python train.py --n_head=2 --norm_place="pre" --qk_norm=false --parallel_block=false --init="normal" --beta2=0.99 --grad_clip=0.5 --final_lr_fraction=0.0 --batch_tokens=32768 --seq_len=768 --steps=7700
Each number is 128 + 24 x the weight over the matrix's rms, rounded and kept within 0 to 255. Layers, rows and columns count from 0. Numbers have three digits each.

# layer 3 attention key, 128x160, rms 0.161, rows 12-55, columns 0-159
121128141140142127157171150113117140141122146107129100146121149110114146125144128170150117131143115144119110132114119135124162118134132128104135101119107116171110120126128161154140159121130117123145145109121153131156127121144122125117125145133122122115135108119140120130132108115142170102103132081113126107102136132139141138124121164154138124121123153118112110104117152141137142126153105115133135121125125135140125163149134120124145146164137131158142123149129095099149121122128120
117130149128175114153078118107103157175129147120144119156117128143117177142147127112134100104173134130121147139107113102109176119109111111141131136155111134121112135124106130093111151140124132121123126149153143126100141148129146121136135154127147150141121107113157121153125118153132108144148120132156139079088110130125142109140131138069150141153165116121132074099120113112144169120102131131103097141146122088110125158093119127093131128130124145133145102152141172116152132131149137
100137132123108084128144144126135140120124115132117114131133147094138093161125124161143143130123119121121160119135135160143107180157145152115130121106111131117111121157112144149122116113134119156131128102115131152116131109134108120127101120131129092134120115122097140123133120097092156111114118131116122144116134128122114145117119108165111121127103121142089168125113159122119120132143121128136150136137127118127137136119124119101141131131138103153102132084087130146149133115141127
116126089108112125106134123116154111091141114136109147101121128120129097110092126141132116149114112140117109110138134128159079191141138152136143112117144136097158113108135129134121096141120123138123116138125165131127114136118117124121130112135128139112125134132127124099129124115099147133118143154129102136140133124117105159119140133134116118142114129148136145150126117109108111131130129128145132139111121127128145120180132132132104126122121123164127128097121142147103157131157112
161123141120161111101155196128157169140155121122152132110147158101157183101159138082087170094139111122132148064168132136128136110132136030138133141142103131071123094158167124148120127166132141134125145135142106137130117144086120106080153168119115147103163141105099063166144137145132116121118114142176134091119116145137099117177123129100106156139133137167124110116092187121178125172127189081108110081075128104140142143156100117115159125145109095106177113121124070131127112151125164
128079157147128181093150122150111107192146161172062145098095117129098083099156104085163148128071177125131120078118092144215127095127127190103149208094184172105153161115187138113130102174164150081107055090087181133176088043152155172144117138186124093137090152165201172086116115083230134149061100153159130100108096159062167164078077096230119202165041108097139181122166084136064036097090210080155250091188150100098089108122201086153085072132151181165115126110170167067112128104102119
097129104081078152105108127135161133063109122146146150079146150151149096137100083092151093088079105159124120111150202096138100160123175091087132147122131108192136086111142125141098120095084137140164129166121095106158090156120104081082159104098115192113110147157092086078181144092080078093167109137149145127172127103192124116169163123128157072123152115127171147175120147066116104176176164102096145138057090129116138123131153162164170142083077102108153100109147110148050153122137124
155077159075120159130080173145130103138159126098089136133110107104098107120120090090193152148119135140112130112112099122147125095109148151100155192096122147118169172107126143122105156185169101125106094128097144128174140057150192164059141151184114117137106159196181146067161117097224132148043091113176157120114117157089128174096069125186142172114071135104140132101197101085124083079112160096133179127139118130091129118130141101135118111162165168160136128114187096090137116099113126
164081113102137207118083137162150081099140122103081164106103100127095087089099091047145130141075148179101119107077136102158153094114101146057172189075105127132155167103173127133129142147160130135068096073110167138178119087141163167064133155174110096119108171158178152053133131092233150171050085124183156086126099143100135164111086095200145189111088146078138128109174093109106088086085171077165180091123129129098140106148163105136130114158151164178145137095155121058080137080122128
108147149159113061130170121120099161173116139131177068145142147135155148165179161178125107100182106083141134139174119150103117118142162119199106079193147134105105116165081132107116136104121098117167135157158083127085149179125096098169096117100141162166116071089096080191118124157051104114193155128110110155111130129168129094158161148076114092161185089156095125109089158151157194158161105193120076178143137124133115136108111158138131138119108079076116133149089122191184087183128159
141098082122148205114128142142157103093123146123056178108101105104106092121066111082158141158083147149122140093124147105157127152119099146066187181062137140160172149102156120142144114170133176137078118127080180131165113084143156150105173132140140076070149168176175166049141121076191151129064119144147141081146131136097120172093094096165137163105076171092157134164168104110112050092097142048123194091113107120147149125152158075112115138139136180163120150101160164093093162079124091
116170184137109060138144138121100160153118118127210060151155146167156177146206157193101104099198098107133099158147110156081120095147152122183068044178119117095082096163093143103103155057110068115198164146173078141101148160114081095143077121110121169163115060071083080216124114175065101109189158106100111148112135116159143064172168174078119087157171089169082123096075161157160210159159107210119055174132157139112099119118117169155150118125125080079146120181075084156181110183141186
095150127148105149089137095141150090083114097155148148111129114179161088106136119109104105109101106145159135112120163117144108162138136107133106108145162142108125103121147119124136077120105151112136143096133122124103093121139113127135098121122125143165122138150115103098146145157086133156169131157143129164142120103154099129132160120113112107134141094127139158147132090104104139141152124141144114124122087167145123102130104159149161151090114130125148115092093101164113138125114111
127107072137145189104152150140148108088125156127056182093084121068118110118033112088158143179090152148114096120113142118159112128105103152070177132063153146193187139097179099157142100174108172138085118155088182097180088111138145153100185122132126098054161161174176152047145133080184156127054137141153135089165145159099115173090122134172142151126089180071162159162158102138103050116119157065117189092114119137176155128156160107127115119133135171168123140094207189091057160094114075
106098091113162125180110147130105124150133127099081090134076121127096130100148141122128110155149137133080148128075121128090159149112084143123169172114125148135139146120106148126092165131172137124077084166129192167143145159137138171099143150162158079125141090131161146102101086098160149134095078149153136082119086177072128174078094086170132164162120127107113115071151110103149117067122112086116107085156173091107084133130185091092076089173161163203145136145161126089153139121134137
125118106152140168159154100139067174160134140132120141145126129076113110126115130140161141144137126137102126147135141114111142112106111095138154142126091159151163122099114119168091132134121168128100133164133112110101144144123132121128146131124110151142138154156137126103082137130155130121136117102092148120124185132126158131117143153080137120103134176140163109123138145139146119116117107086115153132121101119114138154107106099069126132151134129106128117130156118116141104126117134
124148143144118130169094087119080157172106129148155109131121132152111110131164129148143105142138117107119135158137124125159168099121145134134126136145138118090126153121099146101115140115133105107130112126178112132087159141152141129178118155175122133186119122110109131154081130144128122129139124111095162142111123114134190100119125109103122126158147118156122118115129115104100163129136110168143104170194119123084117159090121133092118115132148140118117119145111132086168128136130152
132112151130163139139124109121121154175124163102151126132120126138138154122131129098161121121177121138150136148118105096114133077082119136128118118131116135146113135114121143091137129126117111122115142140133140116134133113140142141125140136125140154120114112113132138145128134160110142135126113109130144102092113146128125122140119152101145129124137133107147110115142110116148159119110114112133133120140124116116125161119118115122162140125142148122120129166154128122134112103124142
129125122122117134128098120128131131140128098112150120133146114164119127114167129089117125098136145133144127130149102104115146104106128121118123134122141103157105109142127133106132147115107112088113142120130108127124141119129140141124138120123152128143101143128127110159129136173087066125135134125112140146123102118147136123142138119115125126124127116120141117104142112113134129144134112128122116125147132149104106128091125121154128131120131136102136147152123102138125118113121141
123116137144152112154136134142108126140111160137132091150123138124120155148142139143136133142144144144119162144112141134145157118139135127115132137133090166106123142115129134139130146145152132134117102139137146113112113114110128114152117149150126114134098117100139124131131123145152171133099125126116122104097130135125122142117096102093111128136132119132108096114106146150139121120103134139127149116175146101149143166086098134073146135124151125166126112123118125104145103126114125
119119144137120130155117130123099135160110119124141100137121133144115109128162130135138120127140123125131127123116113120101165117129138125116128124120106089154113130143109146141134167097119127092132144124132102145123141143143135133121128154130123114180108121136109125156085125152129109112139101100083148140111132115138193126128141151143136123132119142148117134090135135112124183125180102130133101155157119153089109152102125113099143134147153111112122121142095098096164123122114140
153135118135107165137139089105107141157126143121137123113128128128132112089162124124096106141132130107119089145091135134117141085102133116149118114162121097136157122165123128131121155121112136095140138129140105141155122157119104153109143136132137136150149121128141094114098124149140100112142141107130148142133130131118161109141121193135146130124142159131134140092134112137146168126127107105088102120096125132116098117148137130134101106131151160122174131162144093078127102117107157
093145160138132084162119124090094181176124152115143099161123157129110129160138111165160111154159131116131154151095134138107155142138125140124123131127098139137097142139077162145115157108135105138134125121127136132102146101144140111150097131150109134148110108108106144160102116140121151129117098102099141104076135117121151115107119138110124126140123130162116114094108156119128177112147106137127118153156136105115123165098109112060155128139149111153102103131091125113173125137129119
169128172123173122113099107103116170152124189134128143133116135100138159158118148141149134136145130121111131150132111120171134089106135108149110145148116160114145166116148135113118136143130101170132107142146128096132134136148155115156138128133121154120122145118162136125141139145163145141126141136132145080107138136131149101142126122105152139126144112116155111150114129156131114133105155107119139119154129111122155151096114128115126130108141148113114129136161158094133100129120140
132129153143147120136099088116073163174123141142158114145143122108121132151153143142136138148115137111114158138139123135118156112125146116121115164128105121128122154133135130145121155108142102126128111127140098116119150147135158128150120147142093116165131130126110133157096139138143110114124117112093154134110143116126183118138116105119145118124131120148140134119118157126126132129136110125128119141186138124101122161062106124088123123134146117088099111130107125119153097137102153
153131103127092155091163149124173093073122117133088152090120130141128117096090118130122115151110107132128092119119144139155092133132126146125136108117151133124157113107144116129146086142129144128139125123110160141160116129118087135113133123117135134093153146133131132085147124107145137116117153122139117151176134129112081156122134143150121113125123147110119136155131102154116091135127135122126141106079136122162143081190145136177111111131114141163156131120152119130108144128135131
143118130139134147134108117140118125150122111110136126130133111140128151124157127084112125094150139113146108144124108119095149079108129107150124114153133099145123123145129124117122143124111131090131142129135097130128144146121134145118150142103128130139131129116128115157122126154129082133143120102121136126127115118144159096145136161110158132132146136124131108108144123124147165143126121123091103138107127145111103120114130127154134128136136144094169125156133119113115132122103145
107125124110154116110117134143148099114144135120115132128113129141128150128086126107134132106117124173128160108116143081119108163121100107109143128144148142107128111120122119098103108159113150156107137150138134113131108113127139100113136121121138162106126108140159120123133124126117153155141126162188100070107127128141095146120154118102130128118158109125159139154141098115125118116107157128158112123130097157134161114139110128134144153109119125122143131097154186147118149135175095
105137108122145122118136168154142091081164093118113139117136132121142132122119131121094137109086142151130138107149130121102091167144108134128139119125143131141110104130138110173123118132144137138131138122086121134149117110086114126089133122103126128080136115122123128114147116123127139136129127125159092122151120119130064150125137118110111123133127125119110148153129143122115096113121119157145116120096132138158123084153127143149149145127095096120119132107124132178109136147137107
142116141110111151118136121136130151135108107136111132124125142138123101129126093118127113123118095141127142116102121139113169143147113104117134134151106114130127093147126119137133128116117172134128132102124097162125145128162113149121116155126140106142148109139137131119134127097127117098133133135142158135124143113138130126098120126164147158126129131138119172092122126115120141120153133096095113118112092130117119130139132118105119132141151140142172115094132129112162118130140139
131126153124124134136145111150113133136124146140109122106103121127128146116136120123122100159134124137099113140078156138156129097121104145142132134171104168099175128124119101100129134134144138130128109161130162131126107140132115133160119146150095149127122110114147112101140128134160151155127154146140142111111128147108109124108112150115139134130146117121127110110119126134161127123087155125110129133113133098110130146146142132120100098107130165183147115119178121074145102138127148
152128128141121133114169140131153091095111157142108134114113137111122147116095132147131115144125119129116105126107141142161118132134114140113121113122125143124163132108150120129132098156140145140142116128134166130154118125128106112134135142121128136102143135113141132097141117097167179116102149117139126108149144137116116142122118153141128116117129142107122120143129135160140115127121136126134136120100121123157150119178151127131118115128128158171162106118148115086113118137119124
129128139141099121124141168122173099102093130111130104117116128143121176139115136094149130122154125170139132129129119122122147125114122122077122116120133110135126114126141113101162136156122107123119149134129149106156086109143128109118140137128154116100145123130160099121159111135116154115111125135146133105132113140142099141128147115143106126124133123093136093125128109156135102137124161134124148098138124153141128135140153139170130161132123141148144158133152155132119129096154118
121120156125147132150134121136128139154122176110131112135113137149125163118141138124151101128151116153120120141111111114141161100100119127114134110146115151134132105117129127116141165133123116122124139147127157128144116130138133131129139163136120147117106097110160119125146121156135162129120135105135135096083121145135122146126125147113147138128140136107136111108122107122152139112100138119112130133131100113119136188135128139122141138121148156155141115136166135095145112109141133
122143125147161158164110124138112107130135146122135123148118128112132168143120156097110125097137144117112128119116124101127158100105112103137134124143141114134128126136147128110111151163122157131131119150146116110110128132113122127121149129108141149121141127109161110156115125144148120136138127137137125087128128132142151099145141141072134123149165155119136125130131127130135154132095124154141117129122124134121122120164118132122150124131135156093146116143154142107103141146143131
145119113115118153099129139138169111118126117104120149106131103152146139121120133081130129093149132130140100114131112110120106108089118129141130098123150113136135114126134098103156133132110139108125156143116141121144111115116122144090161121098149142108120139134150110116170123143108095138139137134154121135141111147130086130143142165135124133106148124100144117122156091133134126130121131118112147103082126135128126116173141131194123130126116161137158142132158114155103138101131130
144129147111136110133077125153108156174138108134138134132132115143148111145161143104141132132141116115116145143155100135122133108120140112140120137162110133099123123138122131114118136101129097118112117142145101142094128155122152133152135162130120108174124117124117145160126138149116084140133126139102144160102115119149142114129122082111132148151126092135112112130117151107134126130109156138110126151159140095104137148082121133121101133109145118131109117106117149134158131124118166
139137114122121151103090120140135123121131110155116156102118110151130108120103135101108126118127112123114112114117133116141135119117119111143125151157149126081154124120135113073115100144125149128124113146148119126101139149127128126136147136128132135148145138145143129124126142121145091142150138171149142127147124118132126118134135104101135141161157110129134135131137096114112113126110158144116106124127109124116129097147132141146088103116123157127157133112158171119108141150150140
112119119122151132137093100153100135147126131147127125131114112129129133138127133110119129117132134150128161118131140092131127106111114097117130153159145143115130117129113128099092126136128139131091120155156104113092130138115140119138121137147135150145109142132124129152102138151128116153160125160146132093110136127143174105125131119071136113146162122140143148123134130114125135120115126147147108117172123149091134139098101122094131134112140126098143129106146146127143130145150137
132129133113164142143116105137119139152137140131122143131111109133136139132121129109123110136124129140118123137116124093163122099102106107132128134174130157106156145121135110103112126164127135130121118168145133105104124124115141124144149131139127165125119125125159122130122143160150115145138138151148131095115132131133140117134126138080153132127157126130161119131134102134133126120086156125119127134138111123121144154129115135104132129107144151128140129119173146103125103128140150
164122132133123139117155142112155123123118157119113150117119140121135145133085138134153132142137110150129117140121126126148112119100139126107132101118106138134153120114138138140132126151113124153127148140105136128144111110151129109121132161123130132117156135136134126113153122128134159112117159115126134123120147146133115166119142140167139119093119161115140129122123119162134112136129141092109147129114117148131148149160136126145141141132157147166122115126147128102148090104154134
115146127125128115130147141139139118113137124142088148122111142122135117155101126140133127149125114116100153116126134151162106167141127153132140131132116159086152132120135119131111118151152146160126100132123151139105116134126113110157111139139121129131139120118145139115139124098144172136123135146132115116117142117101101145109128103113112139151125123156100134141111148138129088117099150156146154134124133097136152127171126139090122108130127122178122117083138153118131133150147139
148125139125144154145152123106130137121114123133116115138120148161118135146107113107142095123165098107127114145130094126142179103136110132089121119125132101145135135135142136103138125148107155115132149109143131152108186136183120135134132162128149130128150117119158125163139124105150125111122137091123153112115134103147159116120156117137145141122144129126112098090122110140120136123151113123134132140136090133120109142173138130131147133145143152133159108148154138114137143118119141
148135122120114140124099091118124155156134132130115157103114117147132108104137128111121121128146140114124101141132125110168125077096146125157123128165141143092159130122129127088112134135118110101108120159148129115104131132117135142150153115149122164160095147124129126110121147153123087139144144130126143144136121132119152096136128132100138133138135112125152126126143087113128122126105134123104129146129127101102140135104123145126093106109139158119131139154152126091126107126132140
# layer 3 attention query, 128x160, rms 0.157, rows 13-56, columns 0-159
127136156140105125115124132099115122163120158132111128096105124128113137112117122105147139120101143117101131124115135118114134142126128117166146160151132109133109097126117121128125143110136134112106127156141127142105103176124125127092138115150133116152148125126128153124089118123140098121134099145164124117138107143129130137123129136139117148155130161141118157121131151112125123137092131128106110144115109090147122145120131140127124119123115137128143129150134149118127131163119116
127136117094138109118130128146134138127129137117146157147153104129149113108152131146129120140164114125159110139131135125152130097146126153115118103143137157120138147118136145101173111139170115113146130109134143125138135108125121140168124148138117148106084123125123148133147140136123128146125147134104110149115130108109123138113118122149190118121133095131120123137122119151129139100151120148143130141133151122102168134156114133136090115124138131147107142118103143119134121098150145
094135116116154128156157169169134126090152124123136104142137115135137135134119151177100123150143128140132142152126149144114138148124146133079136132114118159133140114121163128143163132126140153148155128117124131128140138114078110126137135148122111136108107127108115119132159118145097149123125134131103118126142139137113132141108131129105131096102119119116105122144120137136150121112125117153145100103114129143139152143139121119115140137121104112112112131128118097152119124107135133
086150130120133103136107141119165077112100152168116109150099141133092129127128141131155096135166158087117120143136111160191093131131142116125187162125136177138118128105104139137082105135167096110145111169165159112120140172083142125120142076179130128163114172123132158101112076157126080125121124098119079116124155152090178112084124104120131081123119132144119162090142143098083152093191084097097122160171097097122116161152107090108092109152148140140107128179149154099087110138116114
177070112153126129098151141143074158172152112083146105162161149142148104125104114114087137151110089168145124111109146135113155118125131111144074087153123067112148108163157121133130161095048096127189126116070085171142107062162146139151120186107132150090163075153116124192144175141128182140090136150150108156110084135145084165145126127142111166143103122133100079140131097156158082164091188135133104083120187171150109131099177149168141142089183095153165134073095083131136176149115138
092140126126168135147108155125112090156094123154135119177096119137089132121144138167136111145172166099120117163104095136146111137139148106125170179124114147137111119130124161105102121103174110097136126183124141121127140167123136124114165126171138130144140156129131160116083084157144098161091131120124086134130141181070174126078121098122128096126117120156114140085129127112107154089163100109110087165173115126123119148133131080126069111143151133159131140159155141084105111146110116
198070139118153101112133160160159134115164114081138078143181136129161173161147139112091130126097060161157115117149125139052157123166071114114071074142081085090095105137150146136118112110080088189168174080090101191123093091160144128172104158089159101072125073130106115178176162149068226105108105151145125142061073111205036134191172143120100147142126046153079091152082164160175074174130191148149125049065180136156114084102153189163200177091131074119127132084057086157141195134150190
159079129149175101132135166169150143081195096077126086158186126125186158119139138147121149115112058204155125126147128133032142098131087108098066091114083090079097109131140178131127145084072136193155163112052086183140118072142128140179086147056185116064134102144085132160212136176074238096131114103138135147083103125176045104192173164121100145116112062123066104154105154146171069181113163133170145033059174149164131091104119185171216167100113072104112149082042103188149180149148174
103133136097094121145129088088077124197089130130138183122069106122078093127109107086167130167121216042097111132106109089183090141121192162169171158125189142198152155120118068144122147163160082052114106152159162093122102165117157145089169127209094123175133160122160156111063101078174028159143112144128102139146137143061180154074080111164186150155119161147196132098158092126079141092145118120086148198187116098117115145151160092110034063130147166144139126175197164069104115090107073
145126153161145101111147159139179128073175123130141089131200138120182165158139140122101124093100034197169131100151150192061132131154058099141087113161057144041087085127142144109112099067103156202152136111101082189155131109134093131173073117079144137127125087110059121158190132164081184077168123124140131107118139119187061092198133147124071147114137092104048146136086169140198104182099130154133118057088145130158131146093083194128229192138092092119111128079072109182147156149117167
118119111082126134130112085117079123175099115131109177111070085118093083116118120138145120143124193079103139124109117049172075094107154151130142146126211100189149176150129097133133164186140099060111120127149140085114122113150147142093159123191132130138130184139181155114070097086195046177112141137132117152136105106071161139091109113165194149159144155155173109118189095112066137103145119105151159182188152125092125075145178079149043065122166153137139143152164145077118113118091093
108122099104162154164127175125115110109134093132112083166109140143071144111127135155108128173166177163112127158130128104149160140124126166073187153075120141146120159100104165137136142151163164145115126160143165107119161121077153124116188139145129130103129144119156086116091112151126187151085118121095145110126126161099166157084160109071113077112086140145137105089126104124112158067141097105161094119121147145121137132150130059082123137164130131136143147182133113112104100135139125
111143140181106106124141175154185111064143134130147079112157179161178156137130120124115115138137063167165139125142119198069145153146104109128097102157062178078112065112128123115134106079094155184155135155123115190150115174109107103171087122065138162130117082118079121138210145173045173071162133103130134121105151145169062121149136135103084114090114097096070152160058177146196111170115129161062112093084090115151132183125066198113223207113073093125137135094100119205131145145161172
126128137128121120123132126125125137133125135130123146089130131132133117128132101110153141129109121116121125143127122141106147138145107136165137162155114131120117106101109106141123129105127143120131121158116140152117111165116111134143129096120125129141138121127109149126117131138101107125152110124145130117134134141135108121136121139146128135144124142132124162126124158122155112135111115124082116132104113079146135145126134144107135127144091108139122127137140141130119111157132128
135149146169077116120119113103113115133127149155142094125109152129122150125123122132158095165144161138118119147135137134163142151141144119147145120132103144122144105143112144150112116127144153158135105110160120131119136158133144109103131111134086145179141132132125137111088115131119138121130117090124113137137146143131156147114116144131077104094130158132130138101118128142125145132137113131123121161163094111116132190142105131080120125126117125143129115135119114103116088091099141
137128135119088124128134102105106148149134122158144118152123126118125104126128120153135122154092168111111131133132125116135135129116139089108140114134131107169133129179111163125101123121134104121136108074136102139140141131139121136102110142145108123148126135144127165127109123087155097115145152126131099131127129115105209149106120119151142129127138145135129097131129119129110136137139120129130124150138133143124138135133116121145097113119166130136102120141125131089137117102117117
129141152140104138112129118118115125143115145126108135087105118133128120127105101102183141132094135109120133132132106132111127140133136123172141157138137126132130109122109102138122147109110129113128140154114122142100109147133122134128120098140127124148145129142122138133110114136130083127139100116133141133151123133128105133132142147145113144120122153136126173131146135112137109142098120130114145135118102072142107146113123131131147128130122115109131129145152131141098131153108117
128134107123122133141137138116115147149128115115114129113125114125115115128105103116142160121102128118111137102145074106120100101109126118117122134136144083149093133127094122129128140115077108118111158159102116141104134119152124124117142143125127141134116128137125129158134126102137067118155134120134150136123118106128131116141128124134141151152129140129140153124159122081123138139133112101128158137110118108144106095109151118172124120116106132097124133150142128148137136175117125
126134133146124123092119100102109120136110180145124158102100137111141126135111109129135115147155146116127115143092142121139138168120133141141136126139149152124125108098103120126129100125154135116144103121150153125107132175127138123130133116141117119143123120127151148107082146120132138142132120157139115111140128115122138143112143114141155144149134141098135151147107131126122131124125147118098099164145106098105143166124122140099104138133125145162129126114128158098144110117141100
157136120115075128118136101118125153165106092142126130124129122134102115132147094128151126142116137116123088154142100103159135066149123122137133113142121100163134140142083145129141123131112094088107146124138135123102132135162106124126127123145113136139108138140122186153126116123144092119145143103122120138103128086121156122126116125147148121121146148162135107108131123112130145150130112117126149176133149110126131133142117120159108089126145145153097125163131137111138099136122133
141120124146105142154152109117155126149110087144117102132100170116090113158149124095149133122114119123126120108131116129152110128146103083131138139124107098104137151148149129125076110166093120142088112147149082124106116152131144109116142101131140127148143138121131121145128128118147119103148125097139146114118169111150133111123121139111060130151133134153116122107140142092135138116111123131135142140132162158123095107126137097131130110127136113113140092162124100138136111148130150
146149147109090099087122097121106129175099153135133160112126107145125096106157102128167109125137146097129109155108125113159116106156127155149132123153133151151138133144111135137151136117144076082138127119144140124117129154132121142148113111174106119140098129115115186118103124113163108152135116120129091137118111107101143144112105119173164112126156165158128131146132130133136119125106119150118125178158128090103163170139116162115092100129146131160110128151123156111124117111123127
123123158169111135104106116096102134138146161158128117118107138123135130101096140104131130119103136134116148117116157141104153188126151091152106141144127137122131110155141120155072123115153137152164097123145105123138104155116155109114115116138114114137176126153117118095118139128134113127116105127172132126141111159136135122141113128134084141141119148123135150131123129127123126148102139126092117113150110126142112144082111130098145149131123129135151120114139118121111135130121108
155131133134083127087104082101097149163132139144135134157132122120123109117119129121133118142109155118120099142129131119151129127125159096127130089130146131162122123164118163124101099129143081129143104079127109108143133111161154134138106120148095122129136136159127165101107147104162107136123144129144114134119139106109182132131108125163151122115140154145153111138134105144110142150140138125141130145185142143102131131128115135124106110133158145156099127122129142092147124104119107
107116083136170129181158166158155093069143098115129102151146150134125149160126147144103124129148093166143145122142145169111138138123103136088126133098094140095132124105167126147112113141121164171130124136123126140139152122106123120137141132103151112120140124096135077127160112146095192123112123116106153128131156141142106097129142128089078115133128093117107120129115132133128115099145126132141126083103137157143101101129122112114156159135106104097146117122122096169115128129132147
142126129141104140132136118114144130159105083135124116110118139129115131146131123088146144110093117123113123102145094115129102112124110093141125125125125070128127130144109120115105133142078109118094153170126092135108101133149136127103135129119155128138155126134139104149120121113152094103139119104146143136111135122138123120144119127129093145144135141145139126115131138094112139142123138124116143144133138137156081094120167123172119116106134132123144118152142129148136136166123138
101150159118134132125117165124126108110136164104125105089115110105135157112113143146118144121138151154130136120106159107082139169116154139140138147129119129133117119133135105139163178090157158117117139139126139126132123162116112134107148135124125150112152151116134108118122115155105134126118110161147136131160093146141112157143142152097100134114113123113121154116127147137141127152101126125132110131078105102135157171134122130114173148127110127113149161122136133144108118127134109
130130124112180128131108137152138108099116129098120150121134117138151164133118135130109114106155112151143136123146132113126105145123136160129144119108155129102131137101149096115184156161141128131117136142117159129125135101136124130143154129116171155087125110108150088122159124130098185157107139147139121115124125125135081125150139130107127136107118084113135120142138130155120116119129126152150109119123130131135159125163145157128135147125120126117148131117122147159133151112140107
146131147121106126119130136108137130154122113112115129147139117114097140157152154135124138123157143134144097120131143137164153103147122132130128122130096103110130146152141165117140127118168146133098120104122122128128143137140141130132140147121120138127113134116155154140125123125117118115134134137137157126122104117144136131115140142122116130125132108151106099079111124139118155109134135112120132156102171149112124144146109101135129106144126124162116129146116132109137087115131158
110124143166108126139134116126149132133127145132128108116097169114100104146123133121137127149129136135121143143101164159128124187121131118135135156109114136126141119117141122150103134136130159147125091110131119126115116166095126129099131119127137103152151119113157164096091124132123159094137113136142129108161143150135132156111125142134087131160126149123110143122095141117133132104133152121104091138120140142128112152109123110084116135147110120129116104129123142076134116113135120
120118105161146147151131144147157084100125128138126122110129162135142153168137145117129115142152106170143132132112177172110149162118103126113134147109112159086137122101165109140121095138130163153128091136141131123128129170096140113121131108113141115130144140105139095103138123145113177121122121118132148117138156143147107111124121130112059117135128127108111137131083138123117108118106134124128110109113140156138120137112118121090156143144118132134148119116119133149108105117142141
108127129106159130150121138125133090096129174109110146082090131131141137125129119130125133133179088133135128138109124130070144142106131145126107141136142115114105131105133131110167144107112141115116126172119159140134126147138116134150127135125164133132127159120131107130141142152106130127132114149140173124134123124138111107125132139130140166161114098097136156132129138093134147141117118103109131118105083116126110122099137127153140138131100121111151131100144158154134132153141118
118135151149107136122130122116128115148108148129106125077085142128111132132103105117168135148128137133123125137119143131111132170127128131152140149140120127116122101123124111138133148121125135106115120151125128139105121165114122113123131112138139123146139131118126165131094122147111119124144113126146136102147121128131114146121151143136085157158122135121121159132119148121133138137106135122095096154119129095136117159109121126104143139149107106139112113141137154111135122136133105
140111127165107152104109127103124108140127133147132111084121126127151158129118133103131131114111141149103136094121145113120111155124118112138142138133133099105132118129133109109124135143120136115096142159138115142114115168128130112081146118126153131143159132126127090115130129121142117114134123133163138109133121137156135125142129142117083139145125138117142133122127138118127133157099145130131121136121121134150125130136150135121141139103131149129156119139121139135126124140132107
107109121141143148165153165141143121112129109116106103091115137131118136128119125106129150127127111133120142109139117135096104121127117132152119157120129111118128111113123105136122141130088161131113149192114126151114107130122119124127133133106152128129151119121131101145138122135110109114130107119132159128145126148142080121141135135106095147141110121124119157119140143100139119127119121121117139102088105114146084102117146116135153142131089113090161135144151106158113138160121133
136115127099105093112136109105111180161121126121152127165120119119116097102094128138122131150091137098120125152118120115142135142123164111136130117143146111162121114146123155115116123120153110131141118097127110136152130135149138144118100163114109141131136110159133179140116132109143095123129155158139111131101112121108154147126133118152184138151129127140120104117107106156118165123167153131086112135140144131113113146131123122147077103127146118142096132130124148078157124111147129
129114130136122135139134155102136135122162112130135091163129139117112147125119164144083140145113153141107146116117143131108149146108124091109138142119114103141118117163147142132102132117142157161131108096126109147150131151110136143074130167110126114128161123119138113119125115121130125091127148148143149129141113158136160129134125136110099121124120128120109098105113131129135126136133146118122114098093141168157115146113127091134132134125119132113142131122125103101134126126134143
111141158131091127116121113098105154142140159138134101116123108094132143118109134136122139135111168137115125117115146098115147154112162108121138118124120105146119127151108136140126148114141165131118133118128116126114139163136137147086153152146109148139144133153145133108104128115136104100138141157161116141153103146139161163139139155121118121102120158110138139103126123143138130157120121133124125150094123109138157176135119119115132140103131145127134156139126127120123104111123109
108124157164098137116122136110121142141149154139111089114108139113119143116092128129122135137117150128111151115112146135103134192125152095139139151132124113137124107139128110146108147113120144149135124114139099130114125165101146115091138141119120125139170127135136117100107111128118122094133127144162136113159115140138139155135132147116076127126116151114139151110134138119138128140106135126111102145104116133140121160107128119108150144130116130116150125144131122127122126132127118
134135120141120133144141134137149110115137138120100111112132132122102128137102138138153125153179115148148129146141135150092154173132162135118113134123101147134147108122141124137138124117151143131138129135133121134130140155124122104164130134116125135132158146130121114119125145180099134114137095109129175136141135117149095117134140137143092125130126102134134156122126133136130142136111130112109136130129125131101111139125103125113152147164105091126141123124126123155116114104130141
116125118139141113114138129132136133107140152130161127155136126126147128114122144161096112150160140133136129142104188144139134164131128141117133128133136162122145118123155135129154109126184161144138101088138139136151144153093133127114128151117135133129119120106138143093125137129118172146106141156135109125133122152118130146113123127143142112127134106109117114133100126155132135100146142144106094132141142145121149165151117136085105123137135128154131141119092137088139118079154124
142141126122078147105133127111130100144112096130108125118138113141103153141135113124144139122132119158129129112144147141142158116122080113117133143153119086092111114144116142142128128074148136109102139125123121175139166142130154104108119118127140101140137155122119115162138110114120093104156121120160142125139127119136149121129122131150093145129137143128108110086120150109113133127106101094094128142127150142121097141116146140155127125139154154167125123173111150125130104146118152
115127136167115129155156126116119164139151133155137086159116156122113100119106129135124142157090156117108173116131121131116118157118134090114117155117118109153115106156124124146062136121099149150145117116127089141118117140109136118094120152112106123153154104132127130129097116116121097100152125110121124130138130150135165140121130126121100131129117150139120145135130141107140123133137136124111137126119116135174106131099127093111135140124111109090131120149135095118132132144120130
120125172152103121104120122098103143148119163136118116106102130104132140113085120114141141114102145124111144122119131118123130180118155109167138161156136098141119115143127116131112150111125135146132124127123116135107119157134138145081129133142122122141159129152134145129096113113138095110136112154165132119134098148131142149134142144133110145155118152112126134136130137115125134146120136112086098129125094097144106151123139126124122138129114128125123128143134145117130135144124114